Weights of a small transformer language model.
Training: a variant of Muon for these matrices, 313M tokens, 9553 steps.
Each number is 128 + 24 x the weight over its row's rms, rounded and kept within 0 to 255. Layers, rows and columns count from 0. The size above them is the row's rms in percent of the matrix's.

# layer 5 MLP down (transposed), 2048x512, rms 0.041, rows 1287-1313, columns 384-511
size [104  79 107  83 100  87 106  93  94 101 103 112  93 109 111  91 107 107 106  99  97 101  98  94  96 103  99]
[[159 128 131 103 146 137  90  88 141 159 132 168 158  89 113 164  62 109 158 124 160 118 103 104  86 132 124 126  65 152  95 116 118 125 159 126  86 110 138 137 131 143 183 128 134 137 131 102 182 161 144 171 153 129 129 128 124 118 161 111 115 106 118 162 158 141 157 126 124 119 164 152 136 135 172 127 154 183 147 135  93 115 106 127 151 140 150 130 122 168  93 137 159 112 116 143 130 104 111 114 138 102 132 100 111 147 150 141 105 123 133 137 127 125 158 123 112 119 120 119 175 156 136 111 154 122 173  96]
 [102 131 102 141 136  85 116 143 154 131 146 122 125 174 121 155 112 116 128 165 130 112 122 100 153 126 155 130 120 159 124 142 115 115 134 106 129 161 200 105  91 102 134 110 113 153 104 146 116 117 110 161 123 124 145 150 113 141 110 113 152 132 165 135 134 101 151 124 154  88 117 130 113 124 130 109 128 109  89 134 145  92 151 134 102 127 160 140 111 110 150 183 138 161 100  98 175  84 121 129 125 115 157 118 165 154 105 127 159 125 113 118 202  63 126 150 132 166 139 109 132 134 163  93 154 173  97 165]
 [107 137 110 142 156 137 144 148 110 104 180 155 130 144 181 103 167 100 159 158  84 118 127 146 130 154 101 144 120 146 126 140 193 156 172 114 148 121 153 120 106 168 182 173 115 123 122 130 116 114 146 155 120 124 156 160 101 165 102  69 151 146 101 118  86 117 111 101  99 134 111 104 136  96 142 109 139 110 131 167 135 131 125 105 108 163 170 144  97 136 167 107 100 138  84 144  99 150 143 150 104 152 141 158 141 119 116 135 113 125 113 101  95 128 112 119 121 136 137 147 140 146 162  88 166 102 117 107]
 [135 152 123 158  90 120 109 116 126 128  65 119 118 109 154 133 161 134 105 146 127 129 134 132 123 126 143 127  70 169 146  99 143 148 108 142 102 153  93 127 137  92 101 153 199 169  67 137 117 114 122 108  90 143 101 160 126 129 116  91 125 117  94 157 138 141 115  92  96 149 134 162  80 102 139 139 147 142 107  97 135  84  99  92 123 113 147 133 132 117 146 102  85 105 120 130  91 131 136 123 101 120 111 118 108 119  76 127 137 133 138 128 123 140 138  91 123 104 144 134 161  89 143 130  97 166 111 131]
 [132 118 162 129 109 127 116 134 131 133 106 138 155  84 144 108 135 128 114  75 142 114 124 135 160 120 159 121 120 119 140  75 169 113 134 119 131  69  81 154 101 153 123  87 156 106 120 143 132 157 170 129 110  69 109  85 117 126 124 158  93 122 151 125 125 157 131 168 103 139 140 111 108 137 144 147 164 174 111 108 143 141 142 175  98 155 110 100 167 122 104 119  93 113 171 126 101 151 112 150  96  94 141 116 127 105 115 122 155 140 160 116 100 113 142 166 129 123 100 118 149 142  58 119 152 121 125 109]
 [131 137 156 135 108 117 139 104 149 131 120 145 137  94 147 116 152 163 129 122 103  84 111 144  95 143 151  79 103 119 113 149 158 162 150 147 129 159 139 166 177 111 139 154 157 131  97  74 120 129 159 166 180 162 132 153 152 163 113 120 104 113 100 151 168  98 147 126 124 151 117 121  82 136 153 116  91 113 131 120 139 133 173 156  90 105 150 103 130 115  99 115 128 140 161 152 133 134 137 102 126 132  63 176 142  95 100 126 134 130 157 127 114  99 165 113 143  98 151 155 180  85 147 145 126 146  97 129]
 [130 116 137 153 187 130 132 107 144 114 103 133 142 115 135 152 139 113 142 146 120 163 120 126 135 140 117 112 108 133 103 146 145 147  90 125 117 155 139 106 126 159 151 113 102 123 146 119  93  91 169 135 139 151 162 125 113 119 133 101 164 115 159 157 141 140 153 147 163 156 121 139 168  97 130 130 118 184 145 122 144 133  62  99 160 120 140 133 113 137  90 131 117 137 140 108 120  81 134 185 113 102 146 127 110 156 129 140 127 161 145  81 119 126 106 134 146 136 143 142 144 139 159 100 103 151 123 169]
 [121 133 100 120 149  98 153 156 135  96 131  99 173 149  96 169 133 111 126  80 129 143 134  96 136 151 120  98 121 158 163 141 119 131 136 148 142 146 144 130  76 123 139  86 173 116 121 157 138 105 157 134 107 156 125 123 135  91 139 107 120 149 152 156 115 153 144 142 139 132 149 132 122  95  95 116 163 115 144 141  90 119 104 113 138 172  95 121  85 121 127 147 100 175 134 153 142 127 124 108 188 158 112 120 169 118 132 131 118  71 125 153 134 113 114 148 143 105 153 138 178  98 161 129 143 131 132 130]
 [111 115 108 151 128 124 147 148  98 137 113 126 149 107 133 131 106 136 107  85 177 156 116 134  89 101 137 155 107 116  93 169 159 114 138 114 135 113 107 126 115 155 101 131 148 147 129 143 130 125 103 150 102 169 129 125 135 123 175 146 158 162 102 110 124 165 117  87 112 133 151 142  85 197 154 124 175 156 140 138 115 197 132 131 139 129 154 171 131 154 133 142 128 121 108 138 166 142 131 120 153 117 123 129 148 125  92 132 130 162 109 100  93 137 136 158 124 156 101 106 168  91 110 161 123 107 126 128]
 [114 114 165 147 142  99 148 103 169 126 159 139 126 111 160  89 108 119 105 149 110 176 143  76  82 133 123 128 119 123 151  85 149 144 150 123 113 121 103 142 125 148 145 159 103  78 136 121 139 147 142 148 125 141  98 109 102 104 117  79 141 129 150 143 171 139 106 147 147 103 166 134 138 142 129 144 122 136 144 120 109  82 107  94 127 133 161 152 133 104 132 100 103 149 146 103  89 125 169  83 121 161 145 115 141 141 126 128 144 128 135 156 107 129 129 155 121 112 131  82 129 144 135 123 114 183  81 128]
 [ 88  88 141 111  99 164 122 142 157 140 111 158 143 108 137 194 115 127 133  87 107 142 116 120 121 130 171 106 107 105 139 145 171  83 131 114 102  87 111 104 137  97 123 138 148 127  90 116 138 132 117 145 132 178 152 103 158 170 114 123 131 150 116 175 115 113 118 113 115 114 149 143 143 123 104 124 114 112 105 125 137 137 128 125  98 120 124 133 156 145 143 127 108 191 112 150 114 160 123 107 136 129 102 150 138 115  95 138 106 108 104 148 130  78 105 135 106 110 121 162 115 105 140 109 132  92 104 104]
 [145 141 135  98 114 120 118 125 107 109 167  93 100 114 130  88 121  74 122 107 120 150 172 174 148 132 135 138  99 134 101 131 114 113 121 144 132 138 130 121 144 118 159  85 161 125 107 136 102 156 143 176 143 160 142 134 161  87 137 123 139 130 112 103 187 180 115 166 117 119 173 146 147  89 121 121 153 135 120 142 155 152 160 148 143 158 162 127 122 141 143 123 116 115 136 144 167 174  97 113  90 147 162 174  84 121 135 150 144 156 152 130  77 116 175 135 122 149 140 132 142 152 137 123 130 140  90  98]
 [158 136 140 117 127 153 143  96 141  85 144 141 159 122 158 110 143 170 171 135  98 161 132 128 150 126 157 146 114 138 155  92 126 116 131 110 133 137 122 151 125 166 147 181 104 124 120 129 118 147  96  90 103 157 105 124 118 144 147 123 103 142 128 127 120  97 132 121 164 138 142 117 143 136 109 105 108 132 150 117 156 113 120 124 130 106 143 145 107 139 133 161 164 131 143 136  96 109 155 149  90 116 144 128 139 120  72 104 157 138 119 131 122 129 151 100 114 123 127  77 117 136 129 144 115 104 152 134]
 [174 137 127 129 151 146 125 138 112  86 130 132  97 159 153 126 113 150 120 142 100 164 129  92 116 123 115 106 133 164 110 128 154 120 110 139  92 119 176 144 153 138 114  90 121 128 104  58 111 173 150 145 123 102 175 140 163 130  94  90 106 136 118 138 103 116 154 134  95 170 131 118 197 124  87 132 118  99 129 104 138 153 126 147 143 152 124 104 109 126 132 112 102 154 131 134 123 133 138 159 113 113 141  96 109 129 165 152 143 173 104  84 121 121 142  93 152  84 165 130 141 148 115 150 161 119 107 130]
 [119  67 121 147 157 164 162 118 122 116 120  83 134 116 130 129 124 169 143 134 145 198 112 169 142 149 189 136 164 138 156 112 124  76 119  82 111 129 157 122 143 156 114 117 100 151 147 127 104 126 134 128  87 146 157 150 122 137 104 115 154 130 183 122 106 115 119 136  63 122 160 105 103 136 114 137 161 116 126 163 120 130 166 145 136 153 132  90 132 161  94 186 125 118 117 113  97 122 127 121 152 130 101 154 151 140 145 151  84 115 112 166 117 144 126  97  53 138 106 108 128 123 158 134 166 131  99 147]
 [130 113 146  79 168 172 149 130 101 161 137 131 171 125  92 152 141 134 111 130  99  98 206 136 125 130 111 110  93 137 140 119 127 147 139 130 128  91 146 112 123 171  99  59 151  87 132 137 158 105  78 115 126 144 128 150 161  88 113  97 112 129  87 150 148 176 122 112 117 165 168 101 139  86 108 143 159 149 130 112 187  76 132 135 137  99  99 104  89 119 115 122 115 134 141 142  52 142 159 116  95 137 116 133 123 120  91 126 147 127  86 131 130 117 150 140 174 140 143 145 134 126 104 145 158 155 140 123]
 [102 133 151 127  98 175 127  98 115 122 134 113  97 128 111 146 134  92 140 101 104 149 128  98 159 146 109  94  79 147 153 167 104 164  91  87  97 120 118 164 119 161 136 134 147 139 155 164 139 151 128 128 148 145 119 153 116 164 118 105 104 132 145 123 107  92 135 109  75 148 150 154 160 107 139  80 112 123 129 132 138  81 123 143 156 123 121 120 149 167  69  96 158 130  99 142 112 122 115 149 117 146 181 144 149 181 161 143 119 111 133 115 165 113 124 166 137 121 119  89 134 138 199 106  95 138 123 100]
 [170 137 102 135 152 138 110 196 153 172 128 135 116 113 134 144 134  89  88 109 132 184 120 153 184 140 153 135 106 115 136 174 152 115 139 107 107 113 164 112  97 128  63  90  98 170  79 106 108 164 164 107 158 131 126  96 146 104 138 108 117 142 142 147 128 164 134 105 120 124 111  96 159 119 151 116 149 114 136 159 120 119 113 137 103 169 117 128  89 109 139  98 131 122 135 148  95  81  99 122 119 136 135 146 109 162 114 138 109 158 122 140 130 108 123 189 148 119 120 129 131 127 182  83 128 103 126 129]
 [133 143 110 143 147 102 147 150 139 103 156 148 112  82 127  90 100 126 108 136 101 144 169 164 141 147 144 125 107 133 111 148 102 154 127 126 117 127 102 115 124 108 108 110 175 121 104 168 182 133 120  79 100 129 157  90 112 119 128  83 108 119 114 113 132 156 128 147 174 177 194 143 174 145 147 152 152 177 127 132 109 101 108 121 116 118 143 147 118 127 153 108 142  96 111 137 140 130 120 151 134 134 156  86 104 141 137 126 141 135 165 122 138 128 116 119  97 120 108 151 150 108 158 139 129 133 119 135]
 [128 124 150 162 132 110 154 159  96 114 157 131 169 101 116 147 135 153 140 154 100 141 127 107 123  85 142 124 122 125 118  82 128 125  76 133 119 135 124 103 108 162 181 128 154 130 127 135 118 112 142 168 152 130 118 149 131 114 143 123 104  87 142 139  81  58  96 110  81 140 144 102 124 125 141 106 126 167 145  89 144 128 132 144  96 139 125 124 137 135 138 149 119 193 123 125 134 125 113 118 123 112 124 159 113 103 122 135 121 126 117 107 158 126 111 122 100 146 150  89 171 129 125 118 122 111 132  97]
 [ 92 131 112  69 116 150  76 135  88 185 169 146 114 156 190 135 133 131 191  97 118 135 117 123  99 133 138 156 121 108 154 105 129 154  99 109  81 141 155 139 168 125 179  98 147 115 144 111 132 146 104 156 169 130 155 150 100 170 152 139 153 129 131 143 139 112 124 113 125 115 133 142 112  97 170 110 166 132 105 116  99  97 110 129 126 122  95 121 120 122 148 128 164  92 102 106 143 143 139 148  91 133 160 117 115 144 142 129 101 150 145 129 137 133 122 143 124 154 126 134 132 147 124 127 119 162 142  92]
 [113 142 137 129 163  91 136 139 151 164 102 138  94 137 140 145 146 109 111 124 153 181 161 118 160 153 141 117 129 163 121 118 133  90  93 132 116 144 133 121 124 159 110 126 152 152 139 127 119 158 132 123 113 135 111 134 151 128 176 158 158 135 122 113 112 166  98 110  90 134 119 135 111 108 129 152 110  95  77 158 106 146 127 167 128 104 120 101 134 148 129 140 155 109  84 100 119 147 112 157 141 112 164 141 134 150  83  80 137 158 133 153 112 154 202 139 143 111  82 109 164 113 124 125 140 146 127 124]
 [128 149  98 103 150 145 117 108 156 143  90 113  99 144 176 145 139 120  76 170  95 126 161 188 143 147 141 110 146 138  88 123  99  91  78 125 102 133 115 119 123 157 108 111 127 151 120 113 136 111 122 154 150  91 105  92 122 150 163 133 142 134 151  77 145 166 102 166 101 137 143 132 101 152 141 119 135 132 116 123 138 127 140 143 109 108 160 124 102 193 134 122 113 167 134 106 148 104 140 121 149 103 114 119 127  73 113 124 106  89 150 135 117 114 129 109  98 112 127  89 149 122 126 157  98 159  73 133]
 [173 112 148 165 141 111 114 169 125 158 114 136 113  87 112 165  81  98 153 125 104 101 160 107 130  97 125 120 139  81 119 117 119 118 157 125 142 120  99 164 119 120 112 101 118 147 122 119 124 129 100 109 134 142 114 149 149 114 184 116 115 105 117 107 114 144 138 112 174  56 128 146 142 161 140 159 116 113 120 120 122 191 125 143 124 128 114 125 147 116 150 138 118 129 147 142 171 123 112 121 127 103 101 120 149 164 120 117 110 160  92 115 148 125 114 131 109 139 100  79 119 108 121 174 146 108  92 152]
 [112 176 129 148 138 117 182 130 117 129 127 149 160 153 118 173 180 156 135 148 140 127 147 171 137 117 148 112 157 159 136 134 174 144 109 140 188 116 130 114  96 120 112 128 185  84  87  90  93 128 150 159  97 146 139  97 168 127 156 129 118 110 118 134  88 107 155 117 138  98 122 158 150 156 138 135 122 126 124 129 166 130 131 138  90 121 150  96 120 104 148 131 120 130 162 157 144 132 120 118 135 116 129 141 116 136 112 152 152 166 113 157  98 133 102 134  95 159 116 123 121 115 124 157 138 132 106 154]
 [121  93 129 123 142 120 145 137 156  70 143 133 110 117 135 140 151 135 124 166 149 133 141 134 108 102 154 125 113 114 100 132 131 129 118 105 124 135 114 137 141 124 175 122 120  79 121 116 135 121 113 158 107 170 156 152  94 117 104 147  86 123 101 132 103 127 158 123 114 125 109 151 112 142 117  97 118 153 118 158 143  96  98  62 123 170 160  97  75 141  95 132 137 135 131 149  86 168 121 138 124  95 136 135 148 121 195 131 112 146 122 133 115 131 186 135  82 197 136 131 155 148 116 109 132 131  83 121]
 [107 138 168 158 141 128 111  91 101 121 129  85 117  83 151 129 121 115 117 154 106 118 141  79 133 117 119 133 113  77 125 183 126 140 135 140 124 108 122 108 140 105 155 180 145 126 130  96 145 175 112 150 173 162 121 123 111 140 161 138 176 153 149 161 171 143 121 143 155 120 117 145 148 177  65 128  92 134 114 128 156 153 130 115 117 121 185 109 154  98 140 122 139 111 134 109 113 125 127 159 128 138 120 144 119  99 140 128 120 116 160 113 128 169 114 159 172 109 113 122 135 145 122  89 126 129 123  96]]
# layer 5 MLP up, 2048x512, rms 0.041, rows 1288-1314, columns 384-511
size [ 91 104 101  99  99 109  94 101  96 104 104 100  98 102  94 104 104 102  97  95 101 104  99  99 102 103  99]
[[128 126 142 119 123 134 120 102  85  96  79 121 118 122  88  85 130 172 118 105 140 138 108  76 134  84 121 147 163 158 112 128 121 117 140 137 137  83 112  93 149 131 171 132 100  96 114 111 112  71 124 121 114 114 106 117  80  89 122 136 114 116  90  98 132 142 149 166 136 123 122 145 113 115 137 108 118 142 142 119  94 106 104 103 123 136 160 144 159 154 159  85 164 124 141 143 114 140 183  98 135 147 171 176 153 167  90 154 126 175 124 166 123 127 114  92 116 133 129 140 112 126  99 106 126 106 162 125]
 [137 180 143 168 144 130 100 135 110 127 137 170 127 163  98 141 121 109 125 130 134 119  86 150 143 164  86 137 122 140 127 157 112 134 106 135 125 131 149 107 103 130 170 124  80 153  74 112 124 128 156 132 107 141 128 135  89 104  87  87 143 123 109 120  88 176 147 128  99 114 100 108  95 126  92  98  46  77 106 111 139 109 116 120 151 124 151 141 167 101 116 115  89 105  96 173 115 120 163 114 115 134 100 106 131 145 123 102 149 145  95 120  98 139 136 114 102 102 127 136 103 125 127 145 166 121 132  86]
 [142 115  88 141 136 149 132 163 140 125 106 121 164 109 124 139 151 123 169 131 134 143 149 157 118 143 142 130 152  93 128 119  98  94 124 102 104 128 110 108 112 160 153 138 136 154  97 133 144 181 126 106 136  79 121 112 172 101 117 137 122 151 115  90 127 140 144 177  84 127 122  91  95 162 128 158 140 137 116 134 111 118 117 161 182 125 153 105 124 115 126  93 141 112 132 116  88  99 142 112 124 170 142 108 144  91 140 125 136 172 134 166  99 140 113 101 124  85 102 119 122 134 131 100 176 116 153  79]
 [ 89  73 153 131 147 108 144 134 127  90 133  88  67 129 114 141 152 117 110 135 149 146 112 107 147 116  53 134 143 123 130 141 125 124 143 116 138 100  93 147 111  41 110 108 100 111 108  90 149 139 138 122 135 157 110 134 113 122 103 132 123 191 106 145 131 152 119 122 116 121 132 129 137 119 170 131  67 142 150 122 134  95 102  84  92 139  79 177 138  95  98 141 135 132 167 184 139 126 150  78 101 155 147 104 125 104 114  87  78 127 104 137 172 129 135 126 102 144 144 121  91 147 155 115 117 156 116 126]
 [ 90 120 133 120 101 136 148 121 129 104  76 139 168  85 128  80  91 113 109 144 165  96  91 101 152 103 154 136 120 155 130 107 145 117 130 145 117 145 126 152 174 136  82 143  69 173 148 139 154 121  83  76 167 121 106 105 163 164 166 152 107 124 160 106 149 102 146 134  43 155 147  94 105 140 112 114 145 145  97 114 181 143 126 148  78 134 112 145  99 115 145  95 112 164 143 121 124 154 167 173 127 112 125 113 128 116  91 127 131 135 136 139 137 121 113 153 104 113 129 130 119 111 144 108 110 148 129 120]
 [131 119 111 122 120 145 126  84 143 164 148 142 133 117 125 118 127 107 146 142 145 126 160 110 144 113 101  81 125 154 144 138 119 170 140 118  93 115 125 124 132 144 187 135 105 128 157 129 142  94 129 138 125 110 167 164 114 123  91 171 113 155 112 179 127  92 133 174 138 151 136 166 149 154 135 168 127 137 120 125 121  91 139 118 146 166 140 132 105 136  96 161 101 123 124 124 116 106 158 129 115 130 108 123 135 116 128  92 132 111 144 125 120  96 164 135 165  92 135 146 116 120 139 111 145 121  76 112]
 [141  85 114 146 110 164 156 145 145 146 104 103 126 173  94 139 151 154 128 143 119  57 120 126  82 144 172 123 137 111  98 144  87 133 105 120 123 142 142 166  77 124 107 132 121 118 133  95 107 127 148 150 124 110 127 146 133 146  79 101 104 133 104 154 139 130 123 142 123  76 126 108 104 152 132  80 166 148 121 129 115 148  78 143 104 113 118 155 132  96 174 164 131 171 132 118 109 113 118 130 140 149  95 124 101 128 112 178  85 135 138 135 111 119 152 137 103 121 132 127 100  70 129 124 120 188 103 133]
 [107 151 124 132 150 144 102 130 138 157 113 111 153 147 129 131 134 131 137 126 120 124 184  68  70 121 160 128 139 118 108 180 132 135 146 101 155 116 122 124 114 148 112 139 158 125 154 121 100 165 149 114 133 138 145 130  97 105 152 162 162 116 114 146 147 149 166 100 134 112 137  72 136 117  94  82 105 151 110 130 118 124 176 108 120  94  83 131 130 105 140 114 181 162 126 159 115 107 106 114 147 101 137 139 127 129 134 137 179  94  97 103 153 146 108 172 123 146 137 120 148 144 185 132 137 128 140 148]
 [128 126 132 132 126 112 144 108 173 136  96 136 119 104 150 146 109  66 146 119 187 114 119 111  84 145 132 142 153 123 139 131 119 129 129 147 153 126 124 102 136  94 134 150 149 151 114 158 140  93  99 130 125 140 111 126 135 108  82 116 134 119 134 146  96 150 130  98 166 128 146 157 138 113  89 134 117 125 132  97 106 139 160 123  92 144 124  77 130 105  84 130 136 144 122 152 138 135 112 143  97 133  73 155 163 117 116 106 179 142  89 138  75  82 104 120 106 116  91  99 166 134  93 178 112 132  89 176]
 [148 135 169 121 124 111 128 154 188 127  90 173 154 128 150 141 117 137 150 148 137 183 110 103  99  88 117 107 178 136 141 140 132 131 119 129 143 121 148  93 133 140 133 125 108 103 140 129  76 131 135 129 124 169  94 108 134 146 110 133 145 148 113 153 133 138 115 100  88 123  99 130 121 156  84 126 130 129 150 170 139 103 146 169 140 109 106 152 148 135 143 107 143 143 119 104 102 113 108 116 147 148 114 104 162 127 156 135 132 142 121 140 158 144 158  89 139 133 119 131 104 112 125 102 167 134 117 140]
 [114 139 150 101 162  88 145 130 128 118  99 143 128 131 131 109 119  82 135 135 170 148  96 111 152 116 114 160 128 125 123 115 103  84 117 138 148  94 150 156 134 126 109  98  80 140 126 120 151  87  81 126 119 148 124 150 134 150 120 110 128 150 125 111  94  88 108 115 149 125 132 107 108 149 124 161 122 100 131 126 135 142 139 117 120 119 101 116 125 166 171 128 127 133 137 187 126 154 129 121 130 146 142 111 131  97 101 101 160 166 126 156 106 139 127 113 121 111 146 152 181 139 160 111 113 154 137 122]
 [ 85 168  94 108 153 114 136 118 148 131 107  81 140 163 116 128 127 140 168 127  99 166 112 124 123 123 161 151 103 152 120  97 110 107 122 149 119 130 132 120 152 150 136 110  89  96 156 110 164  80 152 127 100 132 124 114 126  91 112 130 127  82 169 116 138 106 103 181 140 126 131 144 159 111 149 139 136 127 138 158 115 147 164 154 177 145 145 125 157 130 121 195  81 123 175 137  71 105 169  97  82  91 110 151  88  98 139  99 122 167 127 123 155 173 158 144 139  88 159 115 146 102  98 103 138 168 121 155]
 [153 121 128  96 126 156 159 137 152 137 133 103 156 162 123 141 147 135 132 108 127 154 125 102  96 143 103 118 126 151 128 138  92 139 130 147 123 169 132 159 143 100 136 109 125 115 104  78 153 137 125  90 125 139 131 126 126 141 131  94 101 130 109 139 109 125 122  87 116 136  98 137 124 107  94 113 131  72 121  93 150 128 167  95 102 101 134 112 161 141 144 153 135 108 146 125 123 151 158 144 124 123 175 113 101  94 130 115 143 149  63 105 144 118 103  95 137 131 158 134 133 128 102 128 150 106 129 164]
 [105 130 144 164 144 136 129 141 122 135 137 149 109 141 141 121 110 148  90 149 128 119 117 139  97 111  97 180 193  99 103 141 147 147 130 140 132 148 130 119 122 175 165 147 171 116 107 156 130 159 139 173 131 125 113 131 166 173 127 155 141 137 141 143 147 125 190  97 136 129 103 151 153 171  86 134 129 103  84  96 145 117 158 137 126 133 108  91  82  90  91 167  86 128 163  92 137 135 134 120  91 123 124 126 111  96 130 122 117 122 128 124 142 113 128 114 171 118  80 114 134 124  89 111 128 140 114 137]
 [143 147 122 158  78 120 140 143 116 147  89  91 133  85 152  97 112 146 161 156  88 119  97 101 167 101 134 120 142 124 145 131 109  96 118 127 106 174 110 137 144  93 156 141 121 110 152 103 120 158 162 128 162 122  89 109 109 138 144 143 138 169 135 138 147  91 153 169 112 117  57 141 147 155 143 110 136 103 130 101  68 181 109 123 148  91  98 143 137 147 127 146 137 138 124 121 185 141 129 117 114 127 129 151 122 113 146 128 135 137 148 113  99 149 135 135 124 133 131 119 118 133 137  90 101  87 151 123]
 [135 119 169 168 155 156 164  77 150 117 141  80 127 114 109 109 119 151 106 108 108 152 108 138 138 131  96 119 115 126 154 125 120 142 122 115 138 139 128 122  96 123 124 127 156  78 142 139 168 151 109 179 110  90 135 134 126 155  90 150 131 123 115 134 145 127  93 121 122 146  90 141 108 108 167 151 134 113  93 149 118 132 134 129 139 161 104 154 116 135  97 166 112 125 172 102 102 140 132 134  95 145 142 105 146  91  67 136 132 106 151 109 160 112 117 153 136 136 104  95 133 179 103 106  87 130 122 120]
 [113 119  69 119 124 150  93 156 162 155 137 132 121 142 128  97 111 142 155 138 139 122  99 148 181  93 101 132  96 126 113 114 127 166 144  87 112 134 129  93  86 167 106 112 144 127 103 103 134 154 139 114 118  99 131 107 113 110  93 119 115 169 132 147 150 120 164 129 155  80  82 121 143 123 127 149 146 155 141 102 129  84 158 151  70 128 126  81 137  73 152 120 117 129 142 135 109 107  89 140 167 111 138 123 146  98 149  97 157 101 145 129 123 129 111 154 138 129 153 110 141 103 108  85 139 166 142 145]
 [139 102 113 140 122 105 128 152 146 141 121 131 104  99 139 135 141 195 112 142 118 124 108 111 111 123 109 107 133 114  95 146 108 123 118 147 111  76 170 126 129 135 123 118 113 138  95 113 130  98  61 125  94 150 107 154 196 130 113 144 154 115  95 120 125 134  93 114 163 104  95 147 123 132 139 161 125 125 144 139 101 157 119 169 157 132 120 108 127 127 122 155 100 105  66 132 143 109 141  65 119 144 138 131 101  90  89 118 153 154 124 116 124 108 157 128 119 135  88 166 115 159  88 139 216 118 162  83]
 [129 121 116 106 128 123  98  68 159 158 158  83 167 116 155 119 104 136 135 102 114 120 153 123 136 131 148 118 136 146 122 156 124 104 106 112  90  92 153 143 113 142 101 128 120 136 127  88 138 110 135 159 142 143 130 103 130 137 124 154 150 119 161 148 172 116 122 172 152 133 125 111 146 154 126  38 124 109 106 166 161 178 139 126 147 128 130 120 139 122 127 139 133 151 139 148 137 114 103 127 101 145 148 135 117 154 122 119 140 107  83 158 103 159 130 144 107 173 122 129 144 127 114 137 109  97 157 122]
 [121 159 112 138 124 141 154 157 173  78  97 131 163 149 168 114 135 144 106 191 169 123 123  88 116 150 148 129 172 137 159 119 121 143 133 133 152 104 138 164 134 129 155 111 132 144 148  92 142 161 108 117 101 110  92 138 155 148 186 155 150 152 164 111 109 140 120 131 138 124 131 125 133 168 114 138 120 116  96 157 130 130 131 119  83 109 134 104 130 135 132 130  93 162 118 136  82 136 121 123  90 164 125 108 142 123 161 135 167 147 104 172 124 115 113 106 129 137  76 183 121 131  81 104  94  99 107 106]
 [136 126 148 140 144 159 158 126 113 146 131  99 161 110 164  92 133  95 114 122 141 143 123 142  99 139 133 141 130  91 160 105 131  96 130 190 130 148 135 119 115 155 142 119 138 101 142 148 139 129 139 138 115 144  66 159 138 135 120 146 132 118 146 151 106 148 134 140 179 116 100 104 131 137 106 116 128 145 114 128 181 153 153 125 175 174 129 136 148 123 153 142 145 109 168 178 142 119 128 121 108 121  96 187 128 130 112 119 158 155 138  98 117  77 152 139 123 150 135 110 138 145 131 111 102 142 134 130]
 [ 67 106 167 134  96 146 187 141 135 167 133 107 128 109 116 127  75  96 163 141  83 171 171 167  97 137 143 144 123 133  72 104 140 128 109 105  98 121 118  94  95 138 116  86 131 141 114 127 123 102 162 125 119 138 124 105 121 157 128 144 132 100 137  85 138 147 169 186  95 107 114 142 131 133 157 142 110 134 151 114  91 118 132 147 103 138 135 142 123 152 162 140  75 113 152 131  79 144 155 129 116 153 114 143 129 101 158 163 144 110 143 121 181 130 143 114 120 132  94 106  97 104 138 114 139 107  81 155]
 [131 125  87  74  96 110 180 141 106 141 113 116 146 112 150 101  84  91 121 113 155 120 126 112 142 145 122 136 128 120 146 136 130 175 101  98  73  98 118 104 176 138 132 172 154 116 166 115 127 136 144 119 127 149 128 133 166 124 107 113 148 126 150 139 137 151 123 138  87 108 123 105 147  92 120 129 119 163  98 109 103  91 134 124  96 148 167 148  88 116 116 103 136  93 115 128 115 130 118  87 162 115 137 122 120 156 113  97  85 132 129 140 169 118 144 143 148  87 139 143 108 140  82  94 130 108  97 118]
 [107 110 153 143 103  89 138 160 141 125  99 106 127 105 117 136 120 112 140 120 105 146 125 129 131 149 180 126 138 163 140 150 124 138 133 157 110 102 143 127 149 125 105 137 121 143 104 119 120 115 105 136 115 132 139  97  96 102 120 141 100 110 116 132 131 160 101 110 129 144 135 154 160  70  85 146 146 126 141 103 115 103 122 156 114 120 115 131 133 127 116 113  97  92 122 127  79 143 125  95 160 154  80  90 126 139  95 118 111 136 115 158 129 128 135  54 136 110 125 134 139 135 223 115 195 100 136 141]
 [112 150 151 144 107 104 140 145 118 164 104 127 117 116 101  82 132 141 121 148 108 174 126 162 106  96 163 160 113  98 129 147 122 151 143  74  76 147 127 128 112 127 189 130  91  98  71 126 124 157 145 120 107 129 117 161 131 143 143 149 124 131 136  91  99  94 108 121 125 146 125 160 157 108 128 149 150 151 124 131 135 121 146  91 138 143 107  88  82 133  91 139  74 102 139 171  83 121 125 133 117 113  96 113 111 113 148  90 155 121 128 100 140 132 131 127 149 102  94 123 149 129 125 131 116  88 120 153]
 [117 177 127 132 141  95 114 126 136 140  93 171 156 129 138 112 116 110 153 147 158 115 115 142 170 103 147 163 130 104 109 151 136 101 143 151  93 147 134 117 147 163 125 135 124 157 161 127  92 118  72 160 129 138 130 150 149 164 136 157 123  94 104 170 151 147 103 131 111 207  84  83 106 135 161  97 101 111 103  97 109 123 155 117 113 123 123  99 150 103 131 146 156 124 142 144 125 114 153  88 118 109 127 137 134 142 128 125 137 110  97 109 142 129 139  88 217 116 113 134 124 105  93 108 134  92 148 120]
 [109  96  86 160  67 124 140 122 122 136  90 158 160 164  93 119 115  88 147  92 128 112 111 101 170 171 115 174 166 130 130 179  79 168 130 144  92 114 127 119 143 143 126 106 164  93 129 202 193 125 127 114 124  82 103 129  85  90  87  88 168 158  71 113 135 109 122 124  70 188 156  98 119 112 122 172 128 114 105 119 135 117 143 172 161 140 104  95 127 105 105  93 146 142 110 101 102 125 135 129 137  86 140 157 107 172 106 146  94 192 125 130 126 154 154 133 125 131 138  91 117 120 118 147 162 122 117 147]]